From a checkpoint of a small transformer trained on Wikipedia.
Architecture: tied embeddings, normalized queries and keys.
Training: a variant of Muon for these matrices, 502M tokens, 7653 steps.
Each number is 128 + 24 x the weight over its row's rms, rounded and kept within 0 to 255. Layers, rows and columns count from 0. Numbers have three digits each. The size before them is the row's rms in percent of the matrix's.

# layer 2 MLP up, 1280x320, rms 0.0396, rows 1203-1274, columns 128-191
091:089094091143142144129158132142107114138108144112119116121117161132137136137109136115122125156115142171157133148119112163119142119115104110137140108140150119141155115140141123123088115102140110
109:117132170084103137117104144091111096107099116101166149130119084147127128097067114131099124098064096055115131129103133128137056103150144099171149159164098120106116119161121109143135148135128095
100:080087110140132127124106130190070101115117125163093117089124151123093099163157100103135151141146153129177105119133119110148116130122141138115166127133106122139088170143139123131118113128150127
103:102141104091076076145168123124117139071122102104112114103122102115060139138148118111106142098199145145132126142149118117128126125147158117096169147115141154131131137126147148116127128140128117
099:097097146161134142111171167160119150136134168133141123127141137093137151161109158143118154137158151118132126103108147164153105136137115090143128124118103153136120113133132100100077123151139122
096:186148136135139171140109112139099157155129136095164118137146116199149109127129102104115121129156102112111139155132139114116124131097100158162098145140082127150157152139148129127136084126123133
093:098105073149158121113123096104116144139065100097120140174134107141151141146068145123107094165156126116143106120133121115119129122097126125082107114146157130121155134105100132139131147106132125
101:143130089145110123156089182093131158102124103118134154155165104106132142078109113142143127159144110103144117143133174117130120180089163142139147111121109119146166106164146118158108138147135111
105:136141177139142111153105164115117113111131149161140119084149140065105128136142139120120112126118164136116151148109093105159090130121081166109103138160123106156111111152126136071128102155102155
099:105116156096098153141159170126092137129113122144116103145100132125123138120119105140158162154156129112136123094131124149083171142162124136097091153115127124131140091195136162088130149122150134
103:137125121081141071185123113158080113128106123143149170127122121153159132132149115116137092112133083138095130136093166131146163123106085130134107130079114138118167154095182161150126149182141104
100:144140184137146135137080122158144149158112134123113141127153151122106154133154175131124135171137093118114116163136112088099128144123113162115121138147138152151074106138113136119141133103108107
105:142132095096140103101170118093127136124069182103123130128128149163195165112133151143140157114126142172110148116094113110118119121160081136139100141097124116128140111106132155151195163123151140
106:141108115082112147123148134119126140102128121115109102090117128130131098104125162088147152143151121112120159121110079103111162141112161127152128136108129110153130135133112132090118093151118114
105:154157131190166156171098119089139072121117182130091075130107157128111133129137104118129128172161110139098120084171133098097086129140101120124121124095186146146102133144103119104121121122085120
102:110108119159136165151145121094156097060119140131168104145127155129144132140140134089099126113152111121154113134150087140129144178153170101154137102131121097131113129118140099126176128135175121
091:112122149117155102057114107101156069101134172137138153131098092181119126134162134117150125116147108147121087127118075188135147135154151134142120149156109136170116147112143117142107107106110155
101:102152191126115141166146127135156155127136054143106110151136177136135153118105131092139101126119069113144115140139132187096135165125152099113123156162113133131133109133114163129123110159078102
097:140126140161127090159173096163139152096090145146078112115139083160139078110158127144127169150139142130129131135107082129114116121145157106123124150116117111147119131178117140082136138142142178
101:152139112094143132156115112117120143144135198120105100167161151141093116140159142173167124175119126119069132119135123140164161119130069115117134112134144171106121125132133154138147098143161137
103:157149158098117126140122095113146107123129123138146141094117157153106153130132128179138147104092135121127107135122183113131120115118140085110102134166156184138107144130114124124130127172118115
104:156090088149124131156155127123129162163118121132090120135109128133084113188167128111119131114113124125090132133102166122112108139151107182122110143112173100105116135103174146072173140115123128
101:152141124074126137125128146144136128098148146159145163103148080115149139098147148114097135121174151150106150074150119150097143135150114123130121170129152161160113119116116111123112148186164115
106:097152075120124088117119128132130110132169114156121135139115060140111136142117120122131116135158147106141139146167097120112099122115141106147090133128140126113097141143081128146137103133102123
107:136209089075098189150137124159118125141125108143135139121112128099114147153124153150114109125151155136097124138135108070128140098087131143125152182088120164181112136161128167127113126177157139
105:147156149159147132114120123138155104091092123138128132123084146100133057097145149150125123118107146124130117145122160123128118145102116165118131123113155158147116132117093108159113160125066140
103:166103124107139138113115141133142145133072142117176141126135125133178121121117114117152082124138120122112109135113122164117148199165142114119128143107094162131142083176123098109111151152133098
096:104084158119149123126097148129153088108143117105182128174097163121096151116145163108117133104163098119180135121133149169169108130130136086139136163136133153150122093130163127169068112139148140
099:145122143129167095109133115190138094170154171134138122097172090133125118129143126146153122088103141135128135112121136182102076114127120160185151145134139144107097128138144153164122182113143155
103:151098099143124095159155118104110141116177129091120109162103106097142140141106139159138168118135103116110166133144142094103126148129115122171141192112131152089137128138136138144136114124136129
102:146126136084127179116121044088175112150147091122125125179147137132091129109137147097109116142117157152127131094134115105105155161108130135131154154098166138099130151126175107116127119152133111
096:105092109110145124168117133123195140123116167120113137141106137138094122120159116107121126187127099156142124100113106130113130112109088112128100113120084097144129130138131114140088137135145123
099:133098140139149133096133186133095115128118116140083114140156116126111144111131121105118127142110126112131184133165121136126128139114120106127152161106111128112158134186123151135169134142142117
096:168133158142101079159171107103134146104146109112108125161140132085106166108105122128150123130172064113156085107117103111176095130126160135165140114150147092089097123102117126091099097144187110
100:118123119166092071110105129110130164134143113135130138141120124157146153113110203070143108175132146146167186114113148098148137116174149117119146161143136115090067105113094157132111122117128174
098:150129138111102153116143175148146095121125093166129088109169100137116150134074065136155145166113133051129126140102115091130144164145134135128117130135161124125114078088106092139114126143139158
098:138131127118145114131121129112143089115111134142108135150098098141098102143130130169086152115144099097125149119197156176079099128121152121145136152142139114138141143137077164103139152134118092
097:146119158094143090140129120117130139146164106109138143110097096086106135105132102140101129174099112141148190125127179122143110095120172171162127124076092110148169119109179115150100139109162114
101:138102078134126133145167104167139164133123107200150090155118105109128128116121103128115115147145111138139190163126155113153144151129152095103163115162109131105140181141123126132138091088120125
104:137172135086096122121079128063163116149124137159113140135136150135175105107154112141143157138093153119135142126139108145120136131144094126098110096155103110189078155130119138107103129144157154
100:118154121117180107123119120135123107129131102108092145107092206136146093117111106122133177179136111144154157093152120128142139162115137146105141144142150123109124099151147140131143120103163136
096:143140104128094099138142145095141131119165096103142110093123122142092098124102143136138149120159132137162085129089144077101126107112094142165116137102143160149117152100102134147110131084138083
103:147139150129158128144187103149090082122142140109098109164156144106136141143130150122107114139116158131145172127114143111095139147154099115135126087140127131146148098105146137126145166108140080
098:143163116138124112131107127183129138116136117105142141156118127124127151140159146114140118139151165100158138146140159095148144129151099132141153116147150132142127153129129083086131158159130095
103:155098083118070112125140145139122158142170082135109128092088138101142128162137173108135112095094097126144168122156132146143166083136109093117126078126155134131145109116143161121147143144155132
095:131136143176149146116121081124132124129104112140117161187121109152155106181142124102098117121101129156093111108122122125098147092139139101154163060109122139106122146171159114111084137111115186
107:139112142137150107137144149138090148088092160137176161116117140128114087139117107137115135157118080164078061154147106123143163160151110122119142077120136104153141122144146130124129126149136108
110:095126073120114120127115121160127085135148137127138149131139116129113131140082115136081145107160138129147133103146143151112163188092115119137146134095173139139122095115097141109106141060090123
102:121114101122145135108103148064155146125119139128109118129136084132147103115140164152126127104119133120170137128156152124157164154124113132176136146146126133158190120107118158110109089104136113
099:125146135122119121134131134123135109123119099122110110157127090103144118107119176136130116144103123098137135134122157129141132116121130104118094152107084115173156174152136145110134128141174164
098:148131164070092125153135140138109074138141154121116148152128108102119139131139113105114109163132123112109130096119155157125165139136144182131151120136181112164093137140105155094138118143151134
092:072144126125146130137139122148166146127131160136173119138106145161108118163099151117082135149114127114128104165110152142102131138146117156141123172135138149070106127146129159161136128138137114
098:167132159129142111086144135154146154128138167101145126142143110127136129135132154143106127162149104123128133092136103141090193121168148091141134152122119134074118160148120105095145121149143120
102:134134136102151118120150168177173142107099142123129081139120092147115115115108144164139133103144159121131162082106110086113172119128104131130124108165134158106133102118106116164126128121118148
099:133159115102103104106120184144134112113139164133110112113118108149167089072141096109100130127141127124133107093122123134121116145119180135113109112120123131200139121150087116118156112121108142
101:138118138110133137105114135193156120133110160130149153152163133115087127150160138128151115164103146124066125122110108158131171106170154119121114162140120119114174167116140153100146130153107123
101:126132146096120108125103150134149127117141128108113150135095104158129130127136143104101093128113148096114147115129167104111126164084113130143106201141107157126139131140117137117117162149142132
098:148108130167120122124114150110181170173144116086141116088156197128152133111105157111118128137124120128089117142172178136118097121145118116115114132158148140128121132199076155094151120168108107
096:103094158120149096128108149144101135156118146167111141111126142160125113131101157128155143112104144123116170112093142146139142165128129163136118145142115117130132117153158141142140118155167088
101:158159124121128115108115148126146084123170102119136074169119121111157131117101149155130128073143102126123087128160144144144158143177145122100141158158094124117135124073138144102132156129146137
099:141149146107170149134139134139090133097164130131095137131118144150158150140098164140160149164104128108115127109110185102122129173125163148143108122095114127110072144080082135128093170150105083
104:133150126156102112125093185140119129132152117092112147145118110104133121136120114125146160137121142121148113149128093126172100157186142145112079184104101140114116122161169141130110102119115126
094:085127153175101118113141135133144137108126186141143166104134139173133092164170130125099121155144082130122086137094070111105136136115132171137100149165131116112132134146141127156132180138095128
104:146089070103116110115129177089114083123133165089136101122141130103117100110116139144120107143115161125129082152105141136124095140161105119152127085154110085148117145112103121118124129120137130
100:157122124131125131188137150127147116103163103121152128153123108115136116110126088090098115096139161069092151166114085074089127133107118133136157147108169110113126121105132146102127111144130170
103:164114093165141090124134143102137138095152141154129128133130170148122113164135122130116093068101169106120104165112100148091103169087122117088107129152135112143146133103088136133132190140151144
094:110142102172111111115141126143148134119150160154102123137150143160155115130141122149142085127149120148081116079137185127157118128125093171129134115093137179113112128178122113142140116110122134
101:084160115108120111141167113159137130088127099118120181154137131139093142079126135105127133153174138103144118159152085095133134118092164133119126145123134191146125102129094115187115108142161161
102:150131089131145149093100129142146186173123159110132129115143142074108141150075138114120114110079156131149142103121139133150126120143139125123150119118127117134088174122125140169104116116151146
100:150135123072136135112153118157124168097166102135114102112066149130111134122140155124101158123109118123127121151101159127132117124158167106107091136147143132146148168142111140163118139114151098
094:094102151115114125127130138173128140136144096156135101121161144107149130119143073116103127137088153101115135164151100154117164125102107149128168125104126129149137090155107123118162098118162145
101:123132173097118135123086143127133138108152114082142142107149161160114133129118125141142114111164179153123162134111148128140157158125121130148170124114159066129106137091140150129151132155151129
# layer 2 MLP down (transposed), 1280x320, rms 0.0396, rows 1203-1273, columns 128-191
097:118178141138103122072137164130115122095112146146117086120141154102117168162108134157110127137145142109099162111115131118126133106103130091110109089143145171120152092124156144162124122164149149
102:102158128116149124135134158100143171147151126147141130104132105077181140106104129152133161121096136114141149131109139170095087125173148129153139159143150130142112113105133156073179095172127172
100:107124132122162094141140136156179170086142188126150087114157165113109130141120139138137146162129152162124136192129091156158151091122153073156147126121140107113117136154133103105144124130142121
100:136115112131129093157120152101152113129148164104127106161079132143104155152141160113174105161145140076157164106137136137131128114131131114156163166130145083095102131145125144161118185119125182
099:068123081142136134164114160106169114139138095140133114097137174114150118152106132147128101095112133103114146105165148121148114116117121139088151100133084133139125108104147162117088082118112128
094:124125153123069099173134133097122141159107132104127113105116105114096127130088120146154175101127083123131131174087132134120110087160097176166107144137130164149158108096117149129155153119132155
097:161149097124125133143167123127053119127128141089112105136142111110148175153127101076131117099096155145115143101096155107106104102137121158120129102140119158110157142102132138153163122121084137
103:092137056166115077165095154123126153119111083105128157174092138125097171133118173113157140160135123130146145136120157124139096157128157114122103153145138111105155158163155131152148142128150169
107:118096148149115140101188157111132151115093131131147156118101131147112091132179103119128141107132102132149100145142141108148118128141043123101110131124135092149111136118131120116116121152147162
099:149148125112114116121130158122132090111171176146123106144147156142129146109117101158121125105120120174134180098145114147086158112163113150140142141106130055135118135151172110140123144140143139
102:158139168147149126116171125093094142142133044098157108159098094111135092184123118121098134151181135171086112148092139108147142165115106084127132133145132148157113134135094136147118177142097108
096:144138136121158147116120106100146119149139095107095156133179141112143140105118150108149154122124146143148125106109152119123148122098143099089093123106137145149125120131146147122124144113112098
102:161102150130135104158119129128132115096114121182095149135122129097107104121115120125087151132145117167116130159105141148150134175100107114150096117105132123142102145099123151071130131167120165
098:135115100140143130141131115155098128109149163087124105092113159130131109110111134112128157136150145166133139148097095143093134149115153094163121116128175106143091139150126107083134094158115129
101:156115164140125111177120150130121133158091133154097111092103099144121144159117161090108118146158099119106156127143158068125111123127178120134114083123144101141092118128132132140126138147128106
094:104122126145130163162118145136135108107086144100166083123127139125142150120163124136121131067122141128163147178122074158102151127120107134134129133113145144145118109110136142157117107114109112
099:101109098114124140088115102145130136102105125150147115129131098157088129099117121158106111143166103154110142104100153104111121121115183151102140117160099090136073101111134137118087126094127159
102:124142090149099124111139152145179107097127134059137128188119117118150142148155135129114154162099104164091144128140163147144116088089124124115066171111107149074114178137113136119128137063114147
098:127099094139133145082147160122091168103099147142129136114139085151138084090147119101137114166138155101129136145144158150099097088116169155157171130148147128133131118111187119180119114111140146
100:126124114090105126137138082118130118174108148126118104129135139153110125132145093123123090195138123123095111075110095153093155156134110155136137095131147126108108137169117145129125119153140156
103:128137197139132118155120125107124157147149140131160142114121143097136120115084147093155123120157127117141129154146135162123147132094135138128102140136137140128107138160105128159146091154115133
100:179110109108113157116111133187142079143118164129124123103140146154148155112141099145143115146125135147136145152114161127156154132085124094080108090110160122150107112157128163124147136129118149
098:089121125101109099141155186127153156111140133129108126089140132090147139131146157149094146127134135142140102139132129138115155145128130129167115142145135120121136123178098141134073099130141142
106:127106104166104110122157123107152126119167086149144093148133122076116135103123141130147140141141126114101124184136098128130107111120146111126117152133131125105165165112096062122119129108104137
103:118131123096119163186124130130088099089103066159130141130094108130125127079090134152113097130118104153133108128127089078089108118137117131179126150127116150131123123124122134074123100140149147
100:151153155119101135104160137123131123116186087114117116141137087096124103091153149093101134109128123114126110156117126136162177160132118176138125128139096137119127090143138154173099124123107122
101:124085130109150085106157129123140145160121137118145128104130120158141127163135090176140117128111122158094112125107076147132155145184111078129117119103113138111126124172088155119086175156111067
097:148158135070127145140122123177120150133131108165101140101109168119145154133155118103105106131127092149117169131116145151105114127136126125145141126121107185127127122098133087164107144146152161
097:127139133130159120119116110148158115098134125120102171121113131124101123122149124154147106142151131093160133154101100126160171091083139131111155099113110104140186172111118134098167163159134119
102:167121104137123127110138130103110094118140145109133112133133104164140112116117140148113136085135143084104207084121108116140094142139147109141153136125158121134129119105160138121142117089126116
102:129155159046134146135117170156179085145149135139077081132111140127085115160155163114156151132116095157119114113156100074133147108119142119114092085082127120124153127141128129109097113112112093
096:112121137111163131111129128110177138088104160109147178129115146136159138086142126097123113159079144151140155179120082161133099146098102122146172125102128109109086126166124130140140139143161146
095:093107139147155098119137106125100132137151092119098114171129108153130174163135112120141124154127098130114102127096160089128120119159119096122110104138116151136132146110091121146163131163141137
098:123116104108116124128136143091130165088133100121119083139137128107121087133144134155150132153115145147134129148131109083162125136100142102135108125110133093101116149122086165169119128133130127
102:148158121121138134129153074182109145124097134153143071113124119111167126144126108089132077181123138131112161115141133161149161104164136156121140141111124110125092192095138124138111071146118115
101:105104112110099101150166123099135123141133114113130141112121135155131110151092128100121080155162111123087130132139175171111099127126165150148100153145156051104134120128154152120133125131127146
098:131142120120158078158112135144147124102146106122107120081080113121092113127118118160118136090124123110090098144125105137081118085133104101143132146165100102116159127125119145152148120180122101
098:148088120139143126118177134139149108141176138123139106133156120108115135106170136125137116105119100117115109151121107120134125188151152125132171121114155133153169128112065130146138067153079125
100:124108127101133104143152136115105154113170174120168158094089068151086131109082133091132124160092132092120136149099102131158114133144147101124130114155102128149159131130110141150144121129148131
104:186162139131096141143091119083124113124133095131113179106150137122113148132114145150131127151078129145109138113134091189091121122132110103140159090159118133141123106173123131136107121130133126
101:093157146145137137125169106119102140094111085102138162135104109117105126144110104090128161144150127153134123141121141137127129166146142109141101173142117088142122120121126122082142138176100114
101:135101117177106135112120144141097148118130126162094118168144159113151160142137145141119146144144135154136103152120110105142101146095125099156134111131158113142118087136090111115134163117090188
102:119149156135154147162193147136157134151105112129145140133158124137195157138123083164136111144096145114068144089109128158112142142121135102109116147144153150144120147144121097143158154140106095
100:135156115062129144116100117139087137150102173089105121106147131160049128136132104113123197107106124151171158156157140112128122119139112140127102129155130123110152088111126075120132112063135185
097:107102126138130104099167152142134164111167100109101121095128080142087110148120155120125085130126107124130061125128126142113123107135132118132109123117180129106104090123114140132111191112132128
098:185155093118135155109169110131141086089100107134120154156116155176147086143124142149119118101108142087143123146130132124148136142160114122126090113104126130117125124100134150112149113093118132
110:132089166155137144145158137131087122127099167110138155149134146126133110133113121128099132136146116121108068092155116152098128171150113135116149110109119139153132115126160187146146129147149119
112:125159148153117144092141109145134115156087127146072133123124101147090133083092138103113158093142127120138141144154097136158131142107119142116127111126116117084133096130084098143136126078136132
104:072128141159091088111157130125131109143123106142099122120167149155118108118141151141145108126097157114161129134119119166108115108155087155146154128140159133158130109135140120113147087140140119
097:155144131128075111165084120142137100103117127121121101105138112107113097130118089132134139115157127147217136131128155139136182109092121144127096142133168139095111115089092125125156106144132103
098:117138124139169128127133099093115110101118136101139124110134167167132066136147126106125167193145113086096135134132154154125140126133108126140143120110138129126113137165168148126134146168116079
095:126145133171067109125111129102091136136138108145124159140138117103120142140132136129125190167148149093074118144117180119131111117146144106106149074137123131124124128149130116148107140130072143
103:115172136138132134125136116151122112112125097122130104123148078146106112109138143160122162118108134081094142077143122120136115115135128085105132148161145085148098098121155121098108124154142121
101:145129120096163086147114146121124151071114121118130108150167115135140074085145116129132144127154151145125107167147099128116139132170155150173118116116195155108174103126100128109147095126109122
101:174121156135106108139177123126124071145127095163134127141074131157123083096115128085096126166105148159108065109141089122106098165130131073134164150109121175123115109118124115115125086177135098
104:153082132136143136130129133131132122127115145133133160197151130121102139145148099133164151139079133151081129126146163134170104159143115093132115143177146130097148149130128123143103141109134105
099:134136132100148095128121166139077119158129116137148098114064158140116134121131116114125097129084113113108141168110150092129122172129151140122154156125131111098133146119132133101101102116140162
096:169093126137130107107131094157165100129127149143094078126110134124162104093138087124107137140143119142116080105135103096132149112159152122120127161129102129117120154084124128117139174183128098
097:138116129156111129126143106161113119131162178131127115137114117124113116137121129145148122126120123103148123108155095124132105104127127176145089129168116112158153075109079150146125148136150126
100:138128121068120112143115119154097146179109205102114088131103101122139170140084146112161185083138138137162112102139138106104129118100143104112125145099155134107145113139127152097151140071121117
099:156132142121147155140115177140123161155151138128148118111114133098110095114084135115136123137185151098110086100123161098136189114100166147123110136109140166125161106075128090101144098128095120
103:141148140121157138147120169116066172119142132145133148132135086143113114165135116072117132126148145117120169141141103125147088114133131081150119103104104156110084098150103108131122136146145115
095:148139132065124165130154104159140139158122143162080138180118183123142158118092111159090152107129069156151164132154113157160157150111158103075082130144116163087136113152117107154115156137136162
100:154122114161123099135142175129111061113121125132136123144146109152136098091139127100139135140113127114148162102108144109139108137115129110136097150134108065107130145121153147132121158108185122
100:123130157128139128139122119118119107103137125139110160143149110171093176109109115076103140111146161112127127119164119152137127164126126130096155120160128131120104116129140091138141099136133108
098:133103115143126127139171126166124116131200132122130089130161143119142158121147129170118092114120092139117126093062156119107129122137115139156140159155156126110132148092142154101124133121135147
098:130155125130098143114159122151145113147109135134162153145142148105138132148142140095115089106136119126129161151146168168138151137069097156119076133096083126139143128148097151153128116154116120
099:079133108114137145125138147128128155108118120117171120123157141085112127164121108110104124100166113164129181140136148158113053147148107092147155135112115144106097110129114113113162159137121141
102:135130134111127136134111128140147146153116166117102129091135104117149108114139192103131079159096167072112115135118127112154129125124094118120135120155113102137118119117133144125090131126127142
103:146098146141133147091142130143162126115134139151143132146151105102140154113146140100144136084116143134120130121157128094136130119120117163110169159121139133101094122134156115163085116117131180
097:112147130088130165113137142122182130124097143123142139160081106067149142090107132155113126129087136129156114095182150112130152119151149136140114135182118115151127087081067108168134133129135095
# layer 2 MLP gate, 1280x320, rms 0.0396, rows 1204-1274, columns 128-191
111:125133137129145131097148164143072157117105089129160141141057131167120133120083077118136120127168148118134129125157165110114126131137118137151112102105135110108141125141146155130113096137163122
104:102112120123143097127095098116099162168115104140133113144115106121148120118134072124121116126137145144111156142133122131096138110134108145118058102116099137136129116069110147162140114145138130
101:104091114116109132090140104128133141108136092131127101086107120127093164118145097106123108151106131114163117109126138131111146126136158093130145123164116136105125146132124109120089123125119133
096:079118130100103166122095153152161110140127155128113102062157095137127137129110117135083148136131116117096170157118095178136180180146088121141156112091114097129143155125122157135084116131102155
104:145109156142134143113127112107151141131088138118173125138118123175113107107122123110100119162134122115152068136136128113106111107124108120141165137147078142133143143128133116127154131107143118
094:128079113141125153089095116123163097157108137142163099151136147161127104156133114135105119127160121136134112097146100156128124113134107122115108142159154147114109141154152162116130092128134079
100:121121126123176155175124080134128145124107112141123110137121146136107139153122103143157109158136161091124175113087113143168122138134146132132168153144149113090116077108103141178131132124126163
102:138116139059145167130130142148152130118123143136095102153141170153112141141114163105174123140154133149138131146116124121149104134128171141141135146124151127105111121121139142122146115101134089
101:141137121077150121179116165121098104102156162073102133128120128129147141101146105102141132126142114158096142125130092137132160114122098141123102147123135068155127125124122204118124120159119109
111:138139125122110105131074094166139124108100102117115101135103115107114083136120099136161127114133123132117105127132126125136121144150142120093125110175144195103152116108191142072130139116103144
101:118119120124133140131145113146127092122101118071120115122102137119131142107152125099117095124122196093157117113120140133104175119132139146107138126117111101150148120116172101112135126152157114
102:184089149137128092128104112142134114102145146080133139136116122128098096095153124094126154174108137131131103143143115103133138113147145127134145141115160130153123131083093090061130091111080127
104:146127129113088141179114133102157096123100104116132100154110103116124096162132093114139123113182084139127138142146167121141131109135147130161094131135094147170107121119109129142102140130142143
111:119118157121086095123151157131140133147121135151176115132152115117147129117123134164173128165138125133149187177135112148176134124126142132141129128160090138087143145116075131128107104114094130
118:154099124099138116143102141086130107114108111155128071145134128110125068146086125082129142147150110116139127112085100114153137156122164072150150097116111109147084142133111123111100093117148148
098:131121130076116150171151167109169137124169169126117089126140145109161141119143136141084178122126151133153094124148142108161119135121130098114097132105172144114186136164131118106140112124124125
099:098110111105077123144129137122157085151162172160082121137123120178170132165119128100140140125159097089120103082123132122130131134115131115119065125154104169112108136145127139149112117060080114
099:134138119126157133086141143166127143109115131105116126081197142151082127138131122114145114118106111132111167161132105116131141099122081093123178130150116121113119158135151135153157158109115146
106:168158129102125138169157110129153195165106167107128139127142136102112129169175162165127112103117114150122087100102106072101133114119084153146159120116140133159117137147126136136077166173161120
106:127136109122117108162173123131137112122129113176115153107132101108099146133147068127143145116120128113094141145167124112100118153136118106168121144118112130133087139125122104132135127125109098
103:096131116107139060111124095108137157097105105134177125121152152173146090099127118084150116137156130118148165180131108119108121152134146061137118109128127080115118122107098099104131098137135070
109:103129125156104131104114119110126138149094165085117072162123144171131164128131125115148106092104172112144154138109162128153085133144100131076183084140113141051136130130120136107139107114135171
105:098107140085166108121132122133122117147106115122110115136131157121147092185125106154135120133101114134081117091100122160115141133158084162129139119098129159131125115124134167124175152126141118
107:131134102118133114118133151140187141101084121117133122162140125105153129165169132197100100138102126078127128100099123118107120094147095103108120137093131141187118148168094198115082121139111122
103:160124148143140115119122106160110107104162126132173125119137117092138123114164147123116083138143128133106134134111121130120129124126142099148115116084163153108105147100127120152086090124133150
102:086116122129111143139132143117142146128082137165161112136131116119147079119082147190145122105142141109095096136119132110145135155161107153134151105132130056120126188131129135109144196140107103
094:127160121159079130124164143100146156116103120162135108101154119102122101128130132133179113119134149122172113105136154103092107121143131144159109123123134122123144141133128118156148129090081114
094:134088111120132111132128103170123127169106128121140153115083113138100095169085131143148145127137145136164144135154126106178178120160101131132139097115118142132150144135133119116156122070130141
098:139176174121131154123155116131085154138122123118163117148132178128124145152147170104105084091147101108168109115109169138134148150095136154110124121121130154150151116150119184152121110132088132
103:132130144148151116130152102130139120109141154099135157133092125159177143109121151145117127128103149111152155136117107138097132150102132138124092121106131168124164090094124150115147100147153120
099:156105139105142144113131131146139155091093144133147179132138137111150144154178130101110106098110174145104159136152162181105125112118124121125178078170176103135127112126111149133180124111117129
097:165111081097093152116102165129117124107058136163109148111129137111128109165098125107138132078167140161116143140112144134122151143130144158163116110136154131150142146137150103096132136085157106
101:125144133143156170160150142152044107131110107112118106123103109124169124112113121162121079135135096152145129140105044130172152132104127152106143120141187126139153127125128098130128089125102135
099:137133111139134127180145139154130140094078145123139097146112093106131133143156107181108129135122112143093125086094113145101101142158153098145079120128159123091161150111156138137144128134112131
102:143129115124091088123092132133116107129125160131132080083169121093113112117140117167173138133138134161123125144158150151144082119113118113162151127163171127165141101138167135171106127117135156
095:137109150110116123207066127153122146108129145119140126186102114126112130160134143141113150132130171108133166117155109190140089139126123139164114073112110081110103141091150113075128172128178096
094:138141147109145124134076172108109081121156130127118110090092078127143144107118163087122112154157121092152161090127169108155139119128133135101135115112129158140170105162157124098132168101115118
101:096149121099143121095133150122130181140117103132139141119131105095110113124147152127128131098126090135076084124138142140127093078137123141127169111118112136184101111148135134098124146128102110
101:101118182138134111124138131084176140127109128114127150159130174076146127146157141117134147118162132128139170157124104153159116176114125156112110150149108109149105185126148124101091126122130177
098:181125099135134137161073132116136086142159140154103086125135157124113139130124125149161092133160114140128107075119142147144099136154133150105159175097106134141119154179144096143135169102160167
104:120172157113097136112119104123119128117140136121145117113112151159154109124088163145131120157167164131101103124101159142097123132132118148116099172128124133103157124132143145108103157148118118
099:137083137119118131060143109151101117140113183105128120136173122097153121135150130173122135131120147095146120115080088101113155123085110114099106120114138113122083154092076122159178158092107142
097:115123162104105115110100120100073116148144125156096142124169136123117148165116059117135116149089113109112144124112143144133121115128155105162157114125122155122169133148116171091100175141117166
102:178175178124101115110137095086099138158134143141118135129137113132110101079127100104105135102147140145129118128138104107138182158115127180117139133155133131125102155122088128109126113154094151
095:129151196181147142111136122136111133103130107134097175125141170146117093179170073111129165133149132160076091124145103117119110143152163117100115136104158130115150111159150101131077190117096141
102:128099175174131122127165117119141140110095125110112139092122165172148151133086094153119157164141091108124098127117141096112135163128141150158105113102152133164124139159118106106065150119092116
107:168105117101099130145122102134128148170136117129150145156110141102101137149139138108143155130133140146131106147102116174109117102145180151108117098104152120132117174170112134134153076162109139
098:121150097172105084136123146122157150165188100120155144080119188164124125143110149154189103094126139103144119166156136111145102125130101123142137115129103106115124105100097090111146117156160162
100:164129153072112123173097131100086098099165104126122159158109081134174124137090157127110166148142119103158088101156173119137094126123142127116150137124110129139094137128132131145138125152138123
098:136141116055135133127135128141121099194135143127102094120113067127175146139086129122110144183125136152118189099126143127134165159180123125162102125150113146148133150150146124120124153133143099
096:124109134168184093129125146127127141153154109113151185163125098093137128132117125170109119133126140141126108142133151120118143085118124113133098164126161134118159096118129109167131167137093119
104:102122144144177117152149157140131136156146158143107118127106107155089144145116160155144146098164138105077094117162132100123144157143148131060186162130081153157084169127136151117122130143195155
105:112155088104092133197150107115117141190099175129080113119170150152096161097121119133115105130162105159111129133141131117111087150107131156121141137138137119143161099120155151133169092147151099
106:135143151129095114098154116116101151104135130105117105105103098132177101065116086119147074128123144155135105098124123146096115117094119139118093100158120167142166103115145145132118186137145138
099:138090134108128112087142081117133136070107126163095128189133120105123130094124113130114085124128110152074112132142081109146131145147123128087134102108088176136106162165137123157123119113145125
104:088139110162112106071148126135130136092141111081153095126167159133094078087120109142126152170104117106153108118087120139144133111134117129125146147154128085126099121110143143152143111118140106
100:097128136124110108144177129138131176178153131123153090069126148157125072131132204107113103148136142116145104133096125124107110073132141135089082140133122128139108127138130168162115142136081088
093:172122108137158100139119155148140109134114146120109118144131147114158103102159140089137067143119144127128157145147126111136138120151166136118119155122129123156128116131134147158090137120088143
099:092137113088083123085137095114125054098127129126152119108121128112091075116138138161109189115133153088157110110158148136149107117151163134120141097129127124130118101170152157132116114134157127
097:106184148148108117145094126160120119131102113141130132143138155095097118140117122103101114139141172094117106135144108118156155089134122101098132121121153127111105156144105147067146163112149112
095:139139119069097079111104102159101157195137153132154078146095131105084097160149166148106145163153094119126133094104150130128112137139116145121138119096102143110147144199163112151089130137134114
099:156149100132101134147137082111163132158160124128071135146123131135116126140101164124166141119138101148141128156116125172117130158125139131100071114148134100089173104128109126131116109165113153
102:119098074090140115120112121156111102134128121132138118138136122153102156145163111161163140127132115129165106146140140119122158144178116117133131086112118098100148139113105146115170119113154146
103:137105102107093113099123147111112141139132111168110137141075133143161139170119109180142128136102127147114134131129136152123128139089134082150112105165078131140117147141133126114123179109117115
105:151117153103188100116150083122092152141107122114110106172077153141135114142107104150106116135121126142128079148133138155117107114100108126120124132111120090133127117131178127101101097101134098
091:120102145155156140135138107148171150154164125097102126134119159156143091133120090106123171125156108131170129118141086094134129155123158103114142090149128132129114134138141111138133081160080139
101:161141103111144095168095136116158149093089127162133120131168119128170128132087108118152136103150122109126109141145153087146148168083134072081136172123109100100131127120130114161087125109160084
101:161104146100142163159187110106115138130134161121119112113169106096116131103172121083149118143150150116118119112111106130123156140111106158106154154124100120126109097129111157128130086142130130
097:146104151109165126099141092120091122132133102138148156123154158128149114120110124130127127087129105099111104109098112118115094149134128128138110119108121115109123142068078138115149128123156157
098:092082152141158124154116094141141130169087149139124128182134117154116127163104172114119148152147132131149118151122123100141146083126144121149099110086073112176087129144127095105105140100139146
103:097116151142115125151128137161127144106164153151179116150147141137100109123103151103100112140163168148145142142141143136138169144141147122125074124145126120127150165105134141071149184183119135